Part of a small language model's weights: rotary positions.
Each number is 128 + 24 x the weight over its row's rms, rounded and kept within 0 to 255. Layers, rows and columns count from 0. Numbers have three digits each. The size before them is the row's rms in percent of the matrix's.

# k: layer 6 attention key, 32x128, rms 0.106, rows 21-31, columns 0-127
# q: layer 6 attention query, 128x128, rms 0.135, rows 22-31,54-63,86-95,118-127, columns 0-127
# v: layer 6 attention value, 32x128, rms 0.117, rows 0-10, columns 0-127
# o: layer 6 attention output (transposed), 128x128, rms 0.136, rows 0-10,32-42,64-74,96-105, columns 0-127
k21 076:101160106103109079155119134116142114133165133104116123126133112111131151137157081142116119108141130136155069089119176139118128117107144155159135128095139129118123143136130165135132176053159115139094186151149099128179106138136124144134180128078093154157153153122123126167123105126133112128152119131143172122116152085099115136120090138140112135114121120095136147133127097145143171138098
q22 095:119144114160174116183093150177126115124112105153092138107137127106137123129116124143137126121094147127174141154168123098109098132139123143131147135105155123127140056143131138117140101138103154119124107120168126125137092169115171125100100140140121124142116125081102085112160127148087144133093165146133114139167165168122163100105187093126143127181155141143096160116125135120132144126119
q54 091:150108097104105147155125069139103142109121090112136127135159137150141117124146146142129143138173147140140174121111144126156121151126140103144102134163118114109086104107120134125133117166177186141091095120107131156091136104106093109093154112149107169134153131120106139125106103124125154156099138157116139140146192123114092070098159105091136154102148131152123106135165131101167134103112
q86 094:128138165108103127175153108157092131114151116118106138143150125110069142104135173161155086128133125132101129161130123138096129157117126169114082163149142145106112130103103135101124092152158169162094104143141149169125142147124122131072114139127128139145103157139131158060102126130112139126126140125133156121106164142118091053099147140147129141103162115139086117124128090144143122122127
q118 111:120107177159133131163129149145106110121160147132084135149137141112128112137069133155148102140105114122123108130168129107110138138086081091100093140134130167129107194131166144166113109112131175136161095116166124140078112114119111119094127150122125067102117110143104095104117161138136166135100150140119141108132116103131100116118115094117120128127170118132114132165113153148169153110167
k22 078:166123133139153152141121130136113084134147123141109116116129124154094074168111160123108103160114081078114146131121168155152120132105140134127112160124124138125114148129160160182137170144119110144144121101130133109147143104112090120116129096115128111141053059120153104146097128134156126128116174183124136116151128123092108177117119151142083104121126164135112163140145115141124120164119
q23 093:137110140122211115158149103120163142154113123119163157127133166083124121124097175150109124090097111112105129097120150134094134147101125147151134158116145146152122149171145139100144126169093130135132068142129125095118103140163141126145127076136126100107153085145165149133103170163132117120133115143123152144099109143081097122105134131161144119120138073104118145111137108106114103109114
q55 105:093134158152123132131139136155099107167158089129128154116145152122175155139162156125144159144125124131131141108091107115142132108117138116139124101154116127168123142131148092108126115123152110130151063112178103123062117070119153126171151173125128108115135092131095133090117103117157110095114154131137152144137101093116118116132080128130132088170139101174148129136130178095139138133155
q87 106:142126151150122120119133109169144095131137119166122125120081141126152118136168168180147135136124110143106174102112099155182130138077131099131117125123125115152119190108106133130125135098089096086146110092146109132058129063105154139134160166129097131139114103122137112132189154132141105105108148135138136134139135096148088102138108100130153138112130111120141120125118142096150143152148
q119 080:124155127141171090163141148192068112121164146104128148133134159117158135140131172151104136107081148122095111099086141143129167140110130120161177163134111137122120111091124114151149106144145114114140139132159128088120100091137154130150152085145125102117102125085128128156128144124168133119120145128149147136124113130085108116123133115123147062110103144173117135150116066124122117110147
k23 087:136133130143137148094155102085150109110094094159136133088142101124138111145112150133119107143121129126136128135152157185174121099155160097149082109157109113142159157126152140125146113147084113153150077139125095118130117136124143138145141103133148122120131138154163135123157148176143076105097121174078143170148120143125090095144092101117110093193094105122143115111131130150113128126133
q24 081:162138107169108135113150119098159107105153158167151136108142117104135155149142177129098140123122125097105118110090150106139133124081139149193151159087159106122102147103107136119097130129106148076101117104133111088132141126106122110128100186113139138145093135093147160161117139130161143154141143127135145089129105117126149151151141117168128141113124098141109141097069140081113122167137
q56 128:126105177145138135128133133159115148127126155118145133118101133114070132116133188107118109098110126126118132130117110114098112135125115159120107168145134133158135143134127116127105099123162132127155131138159137162106157128141111117121060161155122077112100164136180106149124140156121122121115165118167136101095153140116104074115169161189126174082108109156090142124100111118109124110162
q88 131:121128176120108118103162108125120136105134123124124102077123151105094108121137166135150128125121126130127123159117111114104107134101123185118128160164137139120117146141136100127105119119159146097138172157146133182100165140125111134137071161156156102123082169135157130139127096144114104095130151105132115090129166148090091088147159125172127147087158100158076138133129094113089123126122
q120 076:150122101126086117111180111061156155119116134132127108116101136157089113114104137123156132111151148093093150165131093120162087134146103121141170159120164143099098125173141119099134186101116110120131158152129139169123160128132106143110111171135148144097123115151125121145120132175128148105171088118140087137131131129128116138108152110115133170109165129161118143137078145095121154126109
k24 089:113152159129165103069146106133120137100147142163116114160121167115141144142108119155133203126130121155109096097134123147114108137116108127170130129150165111093122121141128100076104122161153107125100116162117155138076152070153088118110109163135162129170111129121142146113105119123158147105155148103108169137132158140138112137102128147146140105104180092140116149139107109133122104097140
q25 091:104099165150175145158178137110128144134133134139184165127136154149133127153076167136094135100093120091082136094099137134108133131099149082127106149149137140180081133099135165099135143112107146145139093121112134099122150134143130149128151126105133096119139136114122150117113183148139076104133091150091111130102125148092114114093082126120145116101112104107152134096113150136116106124126
q57 095:136108141162155147125148159136142119178172105144139163124157171118196169132171139093108153130075086106118123121099137123112126088120114115072109118137119109153097134130142149131151098122109162123166105134180093119110105139107164128139134138108109077134124128152102093103136159125145104139092140101160161134131157143109170134141156138129129117142131122138155092148131140129088145111129
q89 116:140123113143124154103116150123169128099126128159183114132121137153200144113142124133127168141097113133113132107111138124161141126111114096127110143151125135138099108095146164152127111102101110113124082117160132119117090143126187129130211111100095137128151120148075109130191162129129133154105151145128142151149119141127152131154120159090154109147122149114179103145150150151146148147102
q121 092:107147166117159107137105121155136112147204112137166152143141123096157162088154155135095121135094113140071113083119144162123163156087110123097135136123116120138113097126097150151139094142129129127117130130148147123155094113120159150162162145113113123095133148114072127139175124125152116095111146149166176117085133116087119111106137123125163123109093134137154112124128125123139177102140
k25 083:144114134151138156113152151109106107083120123129141205155134119124106127140131139171112114081093121124125151113127195157142130111115118111129112120127075190155096091118163150140170141129105157164145129120135126124150138113114142105124156081128093109141149136155105109096147125105142105189121138136115093161139084128126116127125102112120118131098099133095138151137111102187119145120131
q26 090:157139159108134126148126117119110116149134147113152128122149101164139114123109123133068135105094128125082164146105061113111108179135167135130128142110103094147116161106122119124143166116106100153137127179101131143158119078120116154122110119128149158124158058120167122163115163125165092128126151151109090124138121099120115128103135124143119102144129117112183125150108170096149136170126
q58 107:135103135114141120129083127127110111148121118128120152128149146131108172105127103140103107211123096099103111121146162132133126107103169104108107107141106138108132122141094137125129130144125179118095130078098134089104135112081132101074093145121131152163126146153132171144109098104143172148143133124093146135158183128143129134123160125107109115155174137124132104138095084101131090119161
q90 121:113106093095144175111087153116098110132105131136152130131100086133101144116127117136091110173134101110115129135131142119112116131082135122087108112135110122073127127116105164150152162156148139176094138078083172103157133136100111100098124095134116157143133158140122138153105120099138155197128138181105123144134175098146146114121155132096127128124147152091127156113134137143152109135123
q122 088:155180133092119123133134141144129115091164116108145122127160155113118126130129138134098134115138110147123144169123155124102137176148127116083123134105105168114167138087142095120158129110170123132150108115130146139177124142134133098090111142129154120083157090117091143113157176145143126132097113137122141085079101113090149127184135118072150116100110133090100147126126149122156096117081
k26 125:136113150090157165122119130107100094174147121168159116151165101124126168126117122122083130142128102121125147128145160156154132129110167094124120106131091107134161128102096105117153161191129115167136117104131141125179094156162139098121129117149135133154155129143100123114134120099119086111110133163095117145153143086155170085120117129077148109130161155115135164119122158158129103093125
q27 095:107117111123138164123170153132116122152118189145127121127102124142094133129125083148172100159128137109116117133141140117116142161137115112130127089137124161095149106095114143150142145136144132120147110114083126142119156141158135083108180138128123130180091135173115146158176085184114123119106145131136074112113130122086093129142116122085106130110133105117165098168101152157114084132106
q59 121:135148149155147122170171134086120127093122135138201148115110127124102091148099154137146139124094188118086134089104133073106104145116097108126142112144144110151115143121119179107150113065105124129135078121133151092092125090129130089095130137139138124104099110119139141128108177150145135155143135096170102133126110133113101106150127123148127150142109128129170109101109121100138106143129
q91 120:116169143155136117140128141147139133104159154120157131131123120128097118162155132150147104133095165140079115138099110077102131131099090108102137109135131124160115114090139136129150112108170148108158091154133150114134142098121175122132137155130124078100097103099109136133133130153133145110080158125191146116091101135068083140143143117141145144127106122143166096119136109101141107193152
q123 100:114148118136147160130174168100137155107144144115146130148119126141092138137131173114095117155134132115070096139068148098132116141130097125060143105131107124121134118139108106146138097132167159146148097148098149137144183121120145121105104159140152085143115163119130134155141085128099148137127158143190110107136125136120140116154113099111131138082080138124111115119125099105161083157132
k27 128:081134139131118125108146136120212111125157169122130113100173129120079134112085119154129151125143138137105136122142125152088098142091058133137126127138124142091147107122141135164131112097164147142161109130138140132087141119125112138106156151101158110106089108161120148141162122167165123096134093104127140085121142153120121116159125099114131146151142120138137126167101091124144062133114
q28 073:099120136130102133167124119134139114153116097095086121134124172100135135163107109116154125107123093103158149143087112137163119151089167153138116187101148163123147128114157142127119113112131154129133120151120152122162112127128114131132151110092107111104146124160135178109167144102094169108121138151102145160108149127121075097118102146137114123121151084119166125124185101145170108156075
q60 151:142117138121122112134149118109109124120130145083108157165111112145101140164091139150090153081107109119160159125123149140168132149131128129127128151114143170095136124120161183158129146131107118107095111128140143119160115117164132167125113140110119159104140130077118147116163167141101130147108095167079128126071120099131137140092140155085089100138081096107123112132153101140150109133069
q92 133:148123141118121116116152109096133138159101138088097142173128137124097119146100134158090156087114093120165145153142134149190116165144156129155128157119156159087144121148154143143146139152098135119107147119136140110149114130131138150097079127108131149106133115077130131130144171165073122134130111157083116148076118107109124148126168158127098100142101097093112124148160105121115108114078
q124 074:153059147101111129111112111142099134126098121097152132129110150106107107141135139141094140099119108141185162150128130170146101115148158150152135149147153149093161152133131125133120142121108159132088164149162113151132107104128109125129098139141126140140111079124161124134113159114130112155094161108118131149138145115114130136146208156138106120166186099091118128141130103124086073130097
k28 148:160126117103125099111149115116131119123087144078127140151145102181125101131147139107098127144148138104168162138167113122213115143114165123156095137115143190104136158134143137162126121105110148131121138090120139128135118131141140159122108132152108113117143140116130145163140143103114136145104103143048125117089123141133158108129122133099114096124107118093152107148192079141144104122112
q29 092:097092101128156130158126144133102143077129112111047128121136146126138114114143118125144118158157130175181137123132154135143138106159157131125093108150143148113149126138162107141114119122132146153139134175145116136082149162149071166125177108142134124120128144139128156087069118124146121127129124142123085102110121140115136143105114127105137122096158148112100060148154101102150139161103
q61 126:150154097113110144114160128123139130119129186139111124121133095143086060151093154141141123149163143123112140161128139095118137160097120138179128150108160134113127170136166125139134139100107091145151127159130128109174144141168135123125141146133124110108135134098121163144157173124138130099098105140087106114115087129143117135143092102092112141098106123077083136135123116185178099123114
q93 142:133143129129106147145168125147132127138115161119094125115129070145104095139112152129146113137181128122123144159122120114117145166132150124171143152108161133117140181135170112147136143092080082127162133152136094092161126167192132127158133159134138124093129116117116156123148163140122137082111084122129093104100078135140124174147096125102111148112125140103102109139139118169152103109103
q125 097:138132125156071173143163142112113103136108137129128148144132109155119112167119102111128163133145158113138131150090128099128113146161149135106131124134150108078173162122178127130139143074084080154101141137160086135136123159154099137157166140147138139122155137140164122078139131121144105127148109118111100112110102134150104131141107148123126171138179146118145128125089123162103131124058
k29 130:093128119127108157114170145154108121102124157111061123137100124127122072133095131148123146119190095127140129155142123112120136145169117141153143149100146172141153141135160123144137143108104099136153105146152103119162143147161110169158174137111093141089137124104102152100150129145092114073121101169119071117117102103131149164130110130120087146118152123123098145118134124151140138135087
q30 085:127120149128124137124155082176155090094090128179169150136129100122120131106119182098135085139115128132103065139136124117046139148116104106101157138120108139136115107145147119085136136165139163129133094141155118120128156111120156074194108112135129131116100149132114144140161124159140126103095143111119145142119157178126132113152143111115095118146120120104153123141144138163143117115126
q62 136:142139167138155122136108153153113112174114104132097144143118175176158121139140137125101135181134100091100075156149091112126118100157133131104106119114140131136139167169151123120125088150123130099120114149160100083122123123064144114119104146107127128116134116150118121121117142117134147133092118106154135120135158134160142196141147147141086106159099104127151091095124168108096112083136
q94 140:125131137131155127129122147148132127162133120163105131137100166190134112164145117135123159182133117107110114175138077106153127106144151123119102132128125137154105135147150134136129129149142117082129111167125116063133144113092165113123099162112132122101131125162091122128130121122133167121107105106149104104140141129162124179152138136113083101137110090114150103103128183096088105063104
q126 074:088109146122188127112143112120144089134202097169104129171135127141152174100125160103129148153150129138094117118093082114160141164100123151108102107163127124125099152121121134158129138110141112141085149137143149109141145120116145111127062182132136123120113117133076141128117102139149154122103116144126128106124114136137149149090129137085154111114134153150133154081101152122146143084123
k30 135:126104172123136132153110137139124104175140149124118124158103164145148158150142125151135124122122093090114112136148128147110103102147157113116122124146156129137119184134163143160153095156108130103137145158129107091136144115100160108128100136115145115115174084138092119095111113107147127165113065125160099089142187150149154135096119131129099111159135120082130105114124195124090098111109
q31 086:109126133098118118110140114134102123147111135128138113128130110127135096096140073139122115169148137097128109110162126075142141136172141175178158119180115144130153099117108091118125139164130151124095135137078113125140121170133122073095121085161152131141138172144151174157092092109136148143112118128126129154125169122086099132124103115140150181121140125174155138123101108100097124110126
q63 126:123099065138148150145082150108115136117107131143134118138115135121141120105116124126127099135103156105169102130145101133154138131168118152147120135102110140109120114129103164145124129141162148136104160111106124157147116149107105098123140084126129143162120154157123090130130091104137148191109156143174128128184139169135090085085160134146157168129132153090139137085101123137071149088133
q95 141:154117101134132119137129107110107121125116117132147161105134135098146105091117098116136138134096151134183109134145099150148157132192144147135118104103114108111137094120139132124137137155119128118127169108109102152112090132119111125135097094160151157157104124175143116120105106126104125123107102109143124157146125159117061117121162159193146150126122152095152138103132118132044151074095
q127 120:150100099166089119155115099135126122146112143142124140120097098119141108137101100152145135101126117124194130145156075142150121124156141126187141119136139101120134109131164156110130164138085093121113155112152107148131098121129124141175147120145112190119139147158146102100140144133092116139150092107111122163136076158156085127111140140159125142164149109128113142129132126136067144088090
k31 142:134098129162113103077085116143090150101123135120164129130121128152127131124128117126110125141120151135158142137194076164149153098151133165158117134162108136154132131159118111087128114166110134124120121085132100151134141118117104124104172091140084104122120128155133109142085078091102144194151121109122138158145142169111126107118143116163175129127112121139155145110103144110128179146144
v0 098:109164094132136106144145129127134150161109162134077121132142148144127119102158155147113088149135122115136154117114101112097134152115132097077168101137133138155137142083134121150145126107116098145163126122136129167115107158124139147132147167132133118107169110127132102099120152076129097093124149111166151099080121081100171077146087150188138155120092129127150111132169119108145135099121
o0 083:107105147111106126108178133096114086124140131142131117195128138111118164124115103143119161160087115124117131129138186156114110149165143155160121160127129139118128120141127089093149149144116076131147148148098122153150125110102137134099143069096130128148121129115132135159149104160150144160125094125108127180120146152108081073148158126138139109135114157066114096145121138137114126113090
o32 098:136117160144129144169131088068155126089108120141171125183158095118149134128080140109125132142101101128097113108129140170135128170151092132119142141137144117137076130137136065097126106150165123088103135121112130121119101138104126123115117122131142112146155166167148143135099121190149126161165129113139113127125150174134118114137118177146123141122134096072102129131118163116106098116127
o64 103:128155100123147169124122156081101144130090152113099129116097151142118156131148145126158132093095110151165094129164137173131057145137119093110141141089107188173138164131137114125082127157153114098122120126113101100115144137155106095111119131137145118134138108181147103158135107137139150142149117128154085142118140152083137156126096134095147161108095128111107125142147133098147151098114
o96 098:087099117141102149160165113093144169140121140110079133130119092134145136142112089137117174114114153135103164124101109168162146176130137098112115105129103109141107100146127148139122146135121087093110095092120139120157148155148147132105112099099065161129169163136117185169126123100130152179146104132139128167128145104137106128119157141143150122143082153117119109111143132129099143110108
v1 096:171181060142133116145085113137083124121136142165132136120114147133116142139118096149134141139113149161092148159099134105092126088133091092104119127120129128121080111146103110122124120154144101147095173171118147107153122155141086135130152147124102155117162130157180183134091108087080153156146126126144119132104147123126146169131155131114125122096147161140148143116141110096117119126114
o1 093:102139155122160153092138131127124113120151147129114138138119095096132097124144123166135123082126109149173114162170118148159103175098138159151151128129150127138150126103112163090135138121123159102150104134130161114119100110157154063134104129118154157094084120100124118070147167127152076115143118174146145095125129155179111114104129164111123141124126122089109093139141158117100118114107
o33 104:106125123137116115150134147093157127108145153138123116136131111125176153159110153134113115118086097129115161113135114157131119145133164091157066145130094158140101116110149140170106141123131146142139128101151161156129071103131145184148120153098093164153130147103141104099211114109112119134116127121107111142123101131079109149100123118141109099137131113117105130105130146148159161190103
o65 105:158112114147163111142121099110155157128134129098103146128108053145163160139165099128104140142114136105083156117142131151168097105087134161144111100163119154142114154127158129117163167106107130101123138136130101164154128077163128113145104136069124138124117118102151105135108094178143132165098108108114143152156150129110140146118141130155103120134135108174094117132146113123106150090096
o97 094:112146115142156119154136119163153114125119119144104129126118094131182125105111151190135109123091147156103106119166140137151136155079141135130124130101154167136154193163091123176156107137104121142104100111165137134097135125151149152130093124128115101114112108114077117119155137172110134139093108160108120084155140121099173120126127104119129104083129110163144125117136162137163123085103
v2 093:149084148137160096146111104173077144113116130110077142118126119130162115165129114159128118129153135109162159094144145105142114121140110123092082123169102133107114142148157122133119131107124115155136147122089112108180140147121139143105121144128150145114111099127132090166153129114113154152118135103123111138099069183155096191120110100088132117119146143128116128141085156158172137129092
o2 080:128143128159103107129120128173157108152091119129104101175125122133130136130144113144141115128112115136107121179124149190129137133078124183157161153103125131101159107118076096112108139111114124138087118111152186114135127090121124152119126111142168127099185120125150150129133119145123124107165139110118160130128161164123141069095153154158106092134145099128123112128117120101072095120144
o34 112:135136111159091153115105171089094141147144117138116148059144143153142128129147144095122115105126150142120123132095126117126089106075122114150186110118144098116123145161123149164108079126134159140123105127168143090126159112161143070151108113099140115154104134105085102164102156103135149144121131121151122119141130110092161151139132125144144133096111124158164170162118134117084150137101
o66 118:108115142149127125150156130162097119113175122149147098117171100132111122135147142088104103163122124096095117096116149133075154089110098088167131143141137111133089181144117086131151110104158147135118128132141147152133146141155113065131104124071149109128125140090116131150085164084130152154117135139109166136119136112134109130159112154156132139108125120147084129139167131177125162120134
o98 083:194098110121176109160116122191128114125140134127142124154105119149146139164112146163139157124114139100120100119166132123113147167088116095142143136113130147113127157133113169195127113134097133113112136123191162099129110124134116154194085131144124151127136122146080152095135122102113100083154107108117116100129084127095129112142113114104122132122164135112101124106122120102146144156137
v3 099:141145147115126176140091104123093128075128102147130133139120170080147125095157143137155091104144137148152121142046120180152105123159135117134121122081124142121137108117141135155107119131156161133207126108114124150117137095100159136159088144135114083136099137114143150125131090166133143149137130122112144137136122147122114142140149055135167104121127114118154108120140126132156132110112
o3 090:124098125149115147181182147134141113108148114123123083144127040150099162148100111128085143174074120112122168135134112163128161147103152127156118127144100144148155116114113138111156143127104102125134156089121131130122110114144129183118132145120142150140151146149169088169143096098119140103145094086123092130131135102108129107114117150147139128107119103120150143121093101120129167116148
o35 110:099151137133092104076117146122102120138119165133091083113109121163105157143148144105082144123144143151110085153151162062125081123128096179136140126126156131128186119166093126106160088148090126136121109133138127097133102104115126134135148148095140157139114118133145105151136153131146142136141096125139146153057116113171134135156134163134097136118158095144139134150134121136112106158135
o67 104:134083128154115145150124127140112153116082131080098111162141093116094148144116089067094132119149143124108113141137185138078135145165089134095120119135166102116143164100131129140175147093137170165122089115121183133139141121134100139153150118108125113165119138101150169116126143134116133126136123204114144116125113160139102127153119113113147155132110133123139088134153111158111109124118
o99 090:152103153144114085123116101157099137108114119146119119136129127110116155089101088125154157131083145137115168127122195146107178177177121169125091128149104117122124140146145115123127149103146094165123119138147137159134122072147102132128096136126096082130138141135163122118095118159087138144151104155143201095159122123119087148125126138156138113154122127123159110102137126136136114108099
v4 099:132102167140133117117110129110114133148146097129147127119143103173159118109149082149121159102142130141123139146155146125134111109176164115150137133124125156131102105093191132101145155138154105116111083088135129125167117118159115152165094115134146110126164096152095137109131097123151094118143150117111116130078129128141074072166129105173115134128137141125099095144141067109144121123076
o4 089:140142110131120077108102126095125146144120120156152152117121105115160127103115096090121145173105114117152114133172159091092148114142077115191112125137146094113160104159112095143118137151082152131114145107113087123136137129129135119083173149131088161134111134103163104169088139110121138152114114138168175150144139149137179181110126108120149120127134149154133128110114129120095148128152
o36 084:174160108159100165122127120091130118046131130143122161070139169117113109154123158126159122148112138120175117122131149109110111126131079152098129131110125123158089082146118135127118148130123150161133134145092138114114122118091111087112151163138151110092141145134131097179109101126125167126125125125184091151110132139133146136106132146084165161116113109139156127132166160150113109128120
o68 116:114106154171151205189118163134175115118107086123116103118106138102186137130091148112122126116112131151150121097121077111104134156130138184127106156115138116134120138138093131148147113137133162128144133125132128109110120133119087134117127159138132117118097134152119110155149119104145132127134135110165105065119144131125155106104134138140163129114171103176158087100153132097093136116088
o100 091:132118137088123143135120170119140139140134135137145098144070094105153112136102136136137128156126171130107132098138142147124143128082121144117102112128160109114203154139116135195162123116146082111136127117115121138162148123134161151096078109112118119154142094090141152147164173097120124148139095118125112161101108089126126114142113157118117173110120162123115098133114137130193109116089
v5 099:126164130118111101081141121141138114131118099151123147109107161159133104118086128126124121143126138177124125109133084141107139133124135173137151103118133117117118126167057138154123111133178122139087109171125119156094117100115073200173131138124149161135103129124087128134159098167118148101142155133150146125114116159126135085126101162136144121123073127109125145127132134088125112122080
o5 085:160088115143133163128182147121118153089129138097154096133132109099111162140126146139101122146100113084139137139111178134150094096146136091126105138131093175113179110106148085129131161112115140143136155120111132144148127130132188135090137130133148107135144162106133125155111120113101153130126126094113102151120135099083137146193127078118112113104158111093123123113113118173148152151163
o37 110:149099137149093095126124121093131135156119117150127132166133106105175125156141114144130159120125105135137089155152136107147104125148136125117159132160160144085177133094145108113160163127103098117087127166094090092135146108095142072104111114104133138156119111121139118139093128141138146146173116090123120156130171122179153145186137127110131150143137115122118143153099111126110073080147
o69 108:137130118113113128136127127106126111162107112179106112112135101132137095182146103141133148120096113153148100125126111094134133111120191132146120118155165129129146140114126131138175149165131076150096114176089116079139146110146146111126107118121166157154129106141124131112127141185111174153142087088118113140151166112158161122123135144109079121131074120122140148120089109134122090085120
o101 107:169126141170123180125181088114106143100138118151171117122163086099073129137122099108138115129100119160144162136059143126134140096109093165107106149165137137133090089146088154127114122142134120161116133114098141134109150110158121122145125159168142125122139135131152116137139096131109145111111172111155137149136157161156140153103128131145119129089100110121135102123096068154121102141117
v6 094:121129151112159124145112131130097103113125149154102126136112128120112093098146145163121141105141151128125141142090147161112115172146180120131179112173127147148112067157133144119131144080122151119166133100121122111136136123147115115091097082155144120171134102071118142090118137141092134142167148133100150137127123120127172107113108128141101143098068103188103125117115171156140136146139
o6 075:126102116163128122141162102127124121157153149094161135147151110170173137132154137116143134127132155131137103100139076121103112112112083126137137108133105106143137160154079111097173144120124094123109141162110180153136127126126143145181172148098161097092077122147113103142129140127156102071139118102134138112133103120101112156121111132138121101121139098149157090137151150096071120091128
o38 103:131121105184093103130106154117085107145124135194150136096129125124115140124130148104127124153070079121147160140099125128151135063137111111138103104125118103134055141128115195099145130138118152157107137112153153132098126133105135111136140149140136146102131123135113127134113162091117119162130140146163124118136119121161113145114111132167156126144119162089111162117149126111058142113153
o70 105:143174100151124095097064122085106097170158113144097139096143130135121140133129126165097165147114102130167136150131118115152106092194151124122116144130135075167117122145104130127087146128135148136118094078121131112102120147096148138124122144155151131108116102137115142133093143117144161159128132164126138130141090077160108173128115135122132117149125117084159124108113147157103113121175
o102 080:142137091133121118119102126090111139129143129106088160159149121132113125130174124157088128145141181126129094102116146130101096114161165109086146147126114106145163130140111172074143136118161104146104096132144143123145120138129139160135130079093159092095083138141096167105113132155158165168162093140107119103132134080129125106162136107130115131151116107113160130107118134146179089128144
v7 105:148137167137107117156124134139155103157162114128139124120069120083125081118127116141141127124114113117091112171108072172155119168171135133161126169129125152144134115166134095132127128131137124141149082124125134126090138104103096142136118101139124145154100138104161098125126096097169141150148155161114149141154130094155118112112152114093114110136123160149098079153090146129119146072170
o7 083:161153102102143143102141129073135122116144147104106146091154152151118088092134149120137138101174123141168116114137140125128130137109134104098139096097178096110133147120118165102101112137148168109102121101090098103115109134159125074143140180161133129115108126153133132150105155146111108137171112130154123091119116166125133147153088168099118148095122089105123145118143150132162083170141
o39 103:125143136146117079106117140126097109109096143164121098139103117144099163135114126160165142148106093140174137142131160162143152133128076138147104121133108170132093104130144179126148086140115148154122135100119120125089117142127159115136169129162107138115106138141083177100097169125073136119137086131152116082125121150142117111121096155114140116111113154097162168139166103166118113108134
o71 127:186102157140118092105110137129157133181096126138148138127122117136152104108125131126127150119114097155176133162164148102126140136110115186130132110156118099133152075114122153131146124129098160116108144128119120100128129122099162155162118133153101160133105105173107134111087104122144101127127134124157131099143108158175141150155134117140133096171114096122158119129106080124054093102156
o103 092:161147154100134101120120131108134094108146117140131157122125125091123095098146181104135103149154147146152099116137158098106106130106105137126152162102167146107195161123124109163116102087129185145112148161112098153131135097138102086128147110156141117149116118084133125119095137154113124104135115152123144107125148127136140120170107075099111148077160103095121143131130118151182123129162
v8 092:161144139157093108141138108126146080116113144126140117127123084144130079138147112074135146158129120101109112099102132134147126130123116177127097143070101160153129148118151141125094142136104120134150154124147132148170115122153125123140123157156137163134122109116112089108107151124097146149170163142100125140063167123135186171133116134149133092167100149142161135102137117147132159077100
o8 090:128142107145181147128140156154134139138143136120142140103138141105177091077116136143079121107145099126162146104098090142121163132126148082135113106161147104139105118113107174144125155117137172117097111099141136119107152103167124116142119115099143130160106143109129119172135096128141108120088108132156132087148117141131120082151112112118115208122123109105129098140079155134145093169141
o40 106:135122113146120088128144176138080122110097125164135149155123119135121130132133116141138158140122101101112089129151153178143149141128082130118150113119085125095093121168109113112145120116084141141160104135096123158081136124091117155137141097078124107155183134182134151119094090164145133129144123111158134071143171130143114080092122109134112136113140140125143151149141172120134132157150
o72 110:178099122132132084153166133133118135077155129114159142154139097089147093098115105109137133191143134105107093102137104124097138066097106136136118134163092086117117109127106141126157105128092164153124141154110131141134148153112135121139104108119113184165123119119145162100114131113121124115181140126132170115113134135143098121171137147165163121119112138107124148101109089143129154141171
o104 089:184118154116130156129141121145159116114159145117154148101110097142124119113137109119150134136145086134177113083132055141076127093117133164132110147127115137166149122154136156065146098174109105101122131134169134094110098101106115109149145160142139181104101073132140132135155125141135117133141135109132158134104096181131132117159124123172161126133120118119112144139113117113115116087132
v9 112:127093080120151128134154136141130142126147117141138127140142151102085093121154085154145108116131134128127124101121112143148110132146101164160122146105111164099104113171116106116138100140100143125104082090127127121196129112118151133111154183135116128055069109171089130141139101123115193131120103138149138136129103110127143079135151153118144169145143128149152121131105142096145116142101
o9 089:146120131113135128153109158109130139112102090105111103163138114134152152124111157116097132127103089121111138144132121124146168117156182135112120167147158106141157118077125135128152133131157094151150169134141083114089147111122144140124108132073129113141170120104154097138075129198129086140142119102121112132166175127097155146132124075138161089115135112150103150114149113138112138145170
o41 114:128138179128120107076122134154105080150114135165111118077097087136075145133138147136118143115164095122163120161135174122125132125138109120142103122128138126159172165159149144165131129138139155091152137140178111142118140111129104095150125113065132105144122111149127143106107174146119121152101108177130146135123148077169111121135107126122091115096134129101084147120154111142142121098108
o73 117:110136142142146192148142138119120125134107110117116131137117137146110151137124142116122131083135128152181117116148134151113110098086103147128130144130100197122172142146146150124113086135140114083089137117161122100155107125143127129113124112135113120097117111131120108137174142107125136144122181118109119165124073169130160116133113162127098142074136094161134135150175124151107114099048
o105 113:123167102134186132142109133156069115116146103172133118119143178125136135165117140094078135106099137166128118115153177129121110103126119135206131099123105172114111138129111136174120124114090133109104121170153143132151125113128126144137146126158107137134142087109124133115166127113115130134092165137154149117116048099105120130121105154149137141090128125146159108100142155127147121125111
v10 103:161157127131106105106124167098118125140071130140158128145132124109124130126142112121091093104106166122168123115165133130121128085147127176128128163135119102120111095138132127115128122219095130149153126130144141154162146096166141164145105124144123160112121132099099114135134104111118111087124090108149092142068152114150151145151134127123094157131145113087113127149162173089139157141133
o10 098:122096099121150157132159124171148143136154114106121121162147133141174134167107115154134110128133078119086126141090119143114134163134127096133119112117149150134177144146123117129137156141169073145148102109101158107084088135093126136106130095102186099122093108170106123144124140144137110127113094094096131129140135096138114146173088113097132110122107130151145076121151150185119121139129
o42 093:140113156134159112154146140111107134121108114147108121122134104104118136136149139158145153121112130105117131158116135092146142152156155103136149116124115116104125161120123113139144162115125158101117105197135144169098142128064137134117111154153120073147135133170135093088075132178111099114132132096134128104131125117134097059126175078123116149111152121145143179135087143119159157104150
o74 111:134169150119167128167127158137135111124124109124104107127128107135177114130125111191174118148123082144109125115153093105125162108090179135131140130134111100163124118110114090130139133182122127118114146186102137128104144097085098125146180141168145125108126111139107084128139092127128132084160141084120131098127115144161123115114098078132117140100180150130132139141122141131135156129092